From a checkpoint of a small transformer trained on Wikipedia.
Size: vocabulary 8192, 19.1M parameters.
Each number is 128 + 24 x the weight over its row's rms, rounded and kept within 0 to 255. Layers, rows and columns count from 0. Numbers have three digits each. The size before them is the row's rms in percent of the matrix's.

# up: layer 5 MLP up, 1600x320, rms 0.102, rows 1110-1156, columns 192-255
# down: layer 5 MLP down (transposed), 1600x320, rms 0.0993, rows 1110-1155, columns 192-255
up1110 102:132097160116130085152148120113114089109100119120162130160137133118129099120137151148113157145135096104136109142135134109121131113132190106170160171102126134137132111117137158148115121135106134
down1110 108:136142186098121189124187125115121034131097109137106146132121116126143107149160151098126125127138122122132109102123101146141134100131124102119138104164142148141116191107128141141120090130133162
up1111 101:105141106121092118117143179148119125110132136166075121134117123111097160119154143095100132143129135096083149116101119171141115107166126131133145119154133130137096123120176126112161086146158136
down1111 105:125146149120130142125152133118124146133132095134137098074106134103165127108160119195140149139143135092118146117120085129154124121134130158110141106147100125114179156098137127138109103156119113
up1112 096:111170148102109152139143151149132138158135139133155110127123106177149130100119148147110109090128109075142139132143150094142121113133147189107094134112124135111090147168133159127090119124173141
down1112 102:127118149118133155105109119134173112122091193125163158156163136105129146119145127120137131121133143117099127086090085132141137138145154143122111145150127129112097124140120115144138106095095142
up1113 102:121183133095153166091141142145122144122116155110144172108109152167146142113093131121121126051091098109131129123099122100135130155169175120110134129125134134187107113175163113178151132146130149
down1113 088:125117137186118093136115126122125131174156134136120130124144114095128118124139116129143135130142118121134111123130155112084133117099102152101112134119121162077109170111121142138086142104150086
up1114 104:156137180119174104145127116128105145123145113095170113139103119111108124141126090120110127154122132171142084141141079137121113098154134111134126124182160129137117133106137126087120121140108105
down1114 088:123116114081070161138133060119142152127171138105132129114147169131147103152129135129115159145100147123128100138106131122117136114137119177103128150111141153116072142116179135155142116168145150
up1115 093:132141121121095168128124122118117127136100119135105136122163117105140086072129090126134133124174120127125102120124142104098119111157116135097106136138142164160130133099148124103093126109123085
down1115 101:108158115161090098150111115138137120121141106158158129121147143154115149101144130127124093133114178105161149124186127119141120130137139143139155150141106103142122106130113101127135088115135111
up1116 104:175152127130149150142100074101113143148177139137133091104118151135126134124111126131149093119134142174072135119107123141109124090144136143126137126115146118114113106131110163139121122122098120
down1116 075:144127117091146147124156125075175112103146109122107121125157106105106138154154101147106109137087145147120139159133137118147109141141103144086090108114157183079108103121169135132097123099142112
up1117 109:131152145127136149160145160117135093136152110114086135171138120147139150149133147125095145100101154144130110125081180093154111172137128137114119142133158116102165178103103090179119124154114183
down1117 113:146113181160134144095060119154106108090114070124157135161126140137127140102134169127082089141145117171161110143121117133100086096132119145086131124114147156116136160141127112118129139166090128
up1118 096:112115119137165150113157136124098124125107127156183203137122109178150144127120094107115082153152117134141171152105131089133156140132134133155145138092147120139117107117119142075152116133149145
down1118 100:134122121130105128136138102115153110151145125110094100112152132126108129101135109147119169146111112110118106120085163133106168112114099157160166088100113167158145131154104105157123118137111090
up1119 111:139127151131151139097108144123126135120122120142165126129140153137147129127123121142137167102148107170106157147129129136163121153183094104088164111131099136079103148147112166117145072124150122
down1119 111:162136121119167122087139108115134121122126148138118129096163139151111130110153138136144079128137125132173125112101119137126148144132124113148128117130113140075153078157133143162118115139146106
up1120 112:119136161112137177123180104106155116118140116101127170109097111126054120183116167117157140138072139156140102118118121122097142131133117090139144121137105115113091111073153141143136123157113129
down1120 106:168156130147121152146105155113147163121167100141152144155140178123185143139148139172104083162145136121147155179144130130139087118159149138103146073112139134163188182163129149112129140093135114
up1121 103:122125185120137131133131142092105111122155159107143117108106113128136108135112146164080115154129119138189165129148128141086161140078153131112109121144104202101124133134096085163139099118181104
down1121 103:096115079121076113135121140133124104144133171166146114127090154128079148093128147143137115114110115119157151110139128103125095110121112137102142146131126147102119134145124150180136136135129125
up1122 095:143151121185113135119064148111136152064141122118124138098102109171090138121157115121170135156140117189121151184093148063129088150111127142167114135110095179091097169170157088175136125142157138
down1122 097:081109123179121155114137102134123122090125102138103161099147096113114069099131103148127135076147124111138115116136156135164078126143130129143121157117153128118115096121128148126125095130087143
up1123 100:152140132162147145129128112108124092095107168113108116132126155140135138109135093141130114181143107171082086125121139121113083125127149127173121133099154123140174120121141170138101131099177128
down1123 095:113125137118158122150188123168157130145103101086166140143160107094131101093170140123143124138108102115114130136139142127176158116183094133137135170101107098128106124110124137081134099163114148
up1124 097:092118095133151137085186100151122157111094130143109129087144111125107104131119109144136105176133139142119132119140102078126117082131117094114110138136147160160123142107164125151077126106142104
down1124 101:120098127132115062112156140103102115088121152147119149143108131117145172110136137105129098138128179100133081154153142108162106126152168144141112121063109068110090110158116135141089137120162098
up1125 098:153127153133089144154141171102105131113120099141152150133110118149106133121097119139153094169081106143134142151132090095141130132125131106142094135150120110102136128101098182143144108111177106
down1125 096:115125110109110133128094120120118113105109105098120122101149124139106148111114150081073160122164111080137137092117145170103111120096130176084134126106140103128123152155153132122162169128118113
up1126 098:136122153134146144132151133129128103178129152143148093119115075157129120129160115146101143164117136118162133131164150122173149143157090151111113157124119080168107137160116104182164134119090103
down1126 098:184125145199151136139135136078132117142131117170146150085086145096134133134139153142123123130142128080131130105133100096085081123133119063187116154144107130145142130062129122089135150102109098
up1127 103:168106116130132140109127130112101114140156140101134130113142121126115087151065104171114157120106111138156108108163144132133133088117128107143109157153107147102124109111133102136093140123159120
down1127 105:089106151155110121152120152120131095101185169135149120159187103146138159131148163164145124124113128085129115110092094150136141122148122139107135139177160151138136100166142109121120102136160136
up1128 090:081130129148142156093164157129124119148101155131132134127092088154130110123141167095122157146138070137165114150150142150153143106126127121108122133182141111137099128148122153149130118185084170
down1128 100:148138088171111059135104115135149112170122117109137116101106180113141115149193139149149157177127128099156158148153114123142138120120120091137132134126103142127104099186141168138147136147128138
up1129 109:117132148136134129137114092154107094120139074135152144132120155092124149184108126134060117144120086092170107128148137067154099133117145124107121156175117128098093132133093172138140145140111124
down1129 112:128091116141127106146133119115161123146179125116159118142129157153122118153130152132136111139117086144154122112109139087132143152121152091105112125128117146140108118163145142106143127144124169
up1130 103:105131116152139127105145150128109146082104112125108114094159096139151114101084113170129169144118096124155161156129148141151134184126118140121112101138074106131128150116184110124131116138178147
down1130 109:137124129134136114136117115159141109159134123095166142168117112100067069132122150146090096127124073137122134146112103107127158106122147120106145166116143137155137147140109140132153123151073129
up1131 110:146109126155094140147138154134137138139132117113100114140122109168127135119123122108127168117161099145151131150158099155117126095149094127109136143129126152093133109131146127124149133174150122
down1131 112:154160124149189105129130120099109113131130074137098120101118153093112074139124137145116122104075115117111112097121136115133148158127125116112113159098103160109085129157128093147136166108147123
up1132 106:089124141155117104089127080102137075160130120157135130122111143115109101089092119166152079170117125106163109100097166112082124116135143144114115143188092098138137110154167117107150097129108103
down1132 099:124127121136122169159142152112141098119081136115142116111134123150070134115104135111101124146156136082134124118149108155123168109161156118127150110158084124154138152113135107163127132123111138
up1133 102:081127098124132148112144160185093145120124127071125109114116103135099140158130137144097100139138134127156109099103101115170084094166134097183121155161125134133122117125139090151105141118127110
down1133 100:120111171133123163097160142122154133126109122115127142164131142142075110160128106124122116151117109138113165109195117111057103134143119162053140162133133166164167156121118170090149123096182124
up1134 102:108113144155113139162115143117099149170117131133124118151113138122133150148127158103161130143129170185129110160132119089126114114100140142168115159150137090143184120111128134137164137105100141
down1134 076:132085149079118142102107114122150127127121103103101134132105109116122153141163108121120156140093171148129137145135143123148102136131126077161130161117145164110122139113123126157145139102136126
up1135 099:130142101117118168157145140133148115126129146079109158147122137170141105114105132148104115105123135162112149136198128122148127109140103075108091147102148128107125118108125116145154133122146133
down1135 099:166134101114102122077165130155129094130132164176161142139113083117098161113099088106083138137121146137112155083083152152118120137111122140119093153113155114127099113099167126151141109153104132
up1136 108:112127150153100174066115115123159174134089193142153123158123133125087051118145142101111133144095132131152101151120131114132131090124144125110099136105088107125113169145130106138142107115129159
down1136 104:092093104173099139149099131178138124136105140098127118085156112132147110117122121120157120123104144162144149126135158121102155135127164132161121132098136121134130097136170138140147141130120151
up1137 094:105088131114060129110139109086126116079123127160120122129099145112137156115114129166112138118113163142122176122124177120113137120145104125107124122137143108171065134143151128154136128113098106
down1137 102:139137125137092092127142184109105101136107121132141157086070080143089119131126139138134100123049120101118148176134112118129153130172116142116129131151149130098152114104116118099164102139118133
up1138 102:152143065153094108150151191108076082158117115120124140133152151102114108173114109117127136140166149085133139122109128085134128123167130120122126131088112139139138147091135100155129103115158129
down1138 107:127157142179139133123100111147120121152097157152120137072087125120122123124123119138144106120101122166189131138141094115105125113124124151154111139132117134147157120116131132108120157130109073
up1139 103:141125150141094125137101186114133113154132133096093091147105165156102141107102144150083140084117084148121136146152140153091127130172176118128155131140100159121123099087062131165170128104153141
down1139 103:139121098080128119090119140135115105085154117142102113111133173142153185118129119103198141111122176134118136089133124151137133121172075079198152145070153092149114101103133166131136137152114156
up1140 101:122173136099149164168131109149145156107126113163093198147121155113150162095087151130132146113121128136144160111120107119153127096087110105094094107175124142118132141101127130129133114139105117
down1140 105:078136176207092146114153129147125146132102167148115177110178103074115114123108150150095118113115105131157132124122110119139087086146099096118135082120118124105139119156117118117157132109149161
up1141 094:138121098110099174093085103146109152116152165097132125127105147130116142107136125128158152134132079109115121149110099077104105125166112119136154138120144137122104162104121108136142112160116151
down1141 099:122107151128128117140143133135183085142122129094122149156101142114148145125095104182113127096133139168141145142170152146135149142108153133113136123154135138127139119155089146118099115098172119
up1142 098:133160121125133141135123157135118150117130092129133153095109157100160126137124124112124082112112116138090108165130121091145133163155165077093111110147143133125137111187107093088134109116121123
down1142 100:098118154105169118113132166125126102108158172128172133106141089123090164148122148113114096087122136135096148176140168122111110121122105172144125120096124112137137181100089142108130179117111140
up1143 091:147113082110131128171126122116138118144138082140183186103109143146146145156152138122156135179137137096124166134158134102118142077139120128138134147102136130102129101133166133095133136106113110
down1143 092:078113119076125129155092106153125108113106098111156073160142067088128123161118114136081183120153138114152155092124131122124129073121147174119130133087139090103138125125101162145111160137152156
up1144 095:191144150133136126149121157099096088125174131112128090114136105145090140128132115123099111118133131125138119141113129141191123123150147152119074161144172127145133108160073178141111076130117169
down1144 095:146114165108128141131089105122129156121098129150205123142124104097134104129120158168094122154128128137123166126167153147100137138113109091160126106133143131162136142127123116126140168142140099
up1145 103:130139079118060139130099127142154097142125170145157173152125142134131161106157116123164138114128145169108124151102126106125146116092128156115135152091167129125119119095131062142113139129075140
down1145 105:127142118136118129140142126099118137102095099043104134127143106112105131123142149134080064135116132128151158164115099126122115154139118124147156163133134117124116132174131158125132145139083147
up1146 092:119155079152115145108088125127117099121108117173162083143113157134098100153115117134155120075164112125123090150146143114158123111147126141162141106112169134081112139134130126143139112108151112
down1146 097:135139144134159089113115093122156147145116095127121133081162152156139122162132101167113116080075165133142108171100132155120150121173109166127116133132169121141149068123126114151073196122137116
up1147 104:174102136144109119141127122092137113080145150158141169123134096120124148136129113150119104204137110145151098217162126144104100110148134130153119126164120153153131090113114100125138092155098093
down1147 108:139142133091102110139103131143123092189104144182104138154121109092101139143096146142116123177103129135116105135162150087128174147111108167124099128166109092111170135163123164101140176121147135
up1148 103:139147084108169128133124160157111182167112148162127120129128123095130097132160092124156113133109108114146129112140148119140129127137100123103132118110137152109141101065146125150117108135171121
down1148 105:123158146140112102150091154154137117133132102124103107110157087165178140150144177164098096123134091140103109113134134147126140140138101093178113114173099146122087124151134140116180115112126113
up1149 099:159091149139111135132127082129148111126091088082153134129139105125167151107095165114169170117086159149118151178136103140149109103160127121142119135124153144113131161108106108152158152149156137
down1149 102:111168123109150148122150149098135170119141125123130138125148129131122093140107112114117086111100110102130092108135155158109173115157198140133141127144100119122117093152102147123087145102131101
up1150 095:089182140150090141158142129121134152138166108144155131093090166141131135092128097109110132113101159143125167105111128136151132117123145149124090123115105163134104135079119128167127084121176139
down1150 104:100172115126153128121090157129084107105142089133166127117139153094160150086135161121101156173125133105131105163106122107126113114136151142080145109128092110130186142160140149105140152180153137
up1151 105:125100127099117134108131095081081183098131143169126123133124127093168129123131148091140125150122103147131108127095157155122101134062157153116155166114155152140116133117157130114122092101188159
down1151 108:132107102094116117147111100121162114135131124139088139133123170125156155129097106118103113106126140119151093073127124156093132126111119165110127171159111121071122145163147113090196130121132081
up1152 106:155119112135113127129130123163144096186074110117170114108120138129120094152126119097105111103097120157139166142132110122150150160091121111117145133099128104158126142116166124155136147120086111
down1152 112:138131135148114129127118133132085128158139161128151123128178102147121104117150175076122110098120115093105080169110151101135109114115133138153134101128148103124159095109123130138146153145123081
up1153 107:103110131131119099089122143113101171140082111198152101140132127092158096114111155165147125120073145142112156141118084101151119110122111144102137161152149131147113141158135120140117129139123157
down1153 100:132146100121122117108150110128132141108122102107133089115176148143140111170129138104098175126122105129147135127148109140138093135151113133070111122114102124128154103143092150139153100153145163
up1154 096:076135151143144101134139114130105114107138140127121129134133120056165083113117133092144140144090173115127131102115146104161162127143109114129109115139106115130171111147115132116168143111116137
down1154 102:148130119104139081128130144150115121182169157125142123149143185097132125141134123148120106164123066129109133154090093138203178150133147153097101102104098110136183106102105154163108159128103155
up1155 096:145099148112144090167166124080088143127101144150119160151169066137109135151118145104126167168068079099112130110146136133098143150149126096140192099120097141169111143145147118118122104098145090
down1155 105:143126123148132136180091098133108109098139128169140097109159148110102114086146132124110119108127161135138116130170128079117131130099140157115126129120175091126107110114119191088139140110147138
up1156 095:159135104140179112101120149123150131149108170141116153092129141141115134129207103112081163123159141126144148138112148113186127137150137119161120114104150120114105127147131117151112137135111135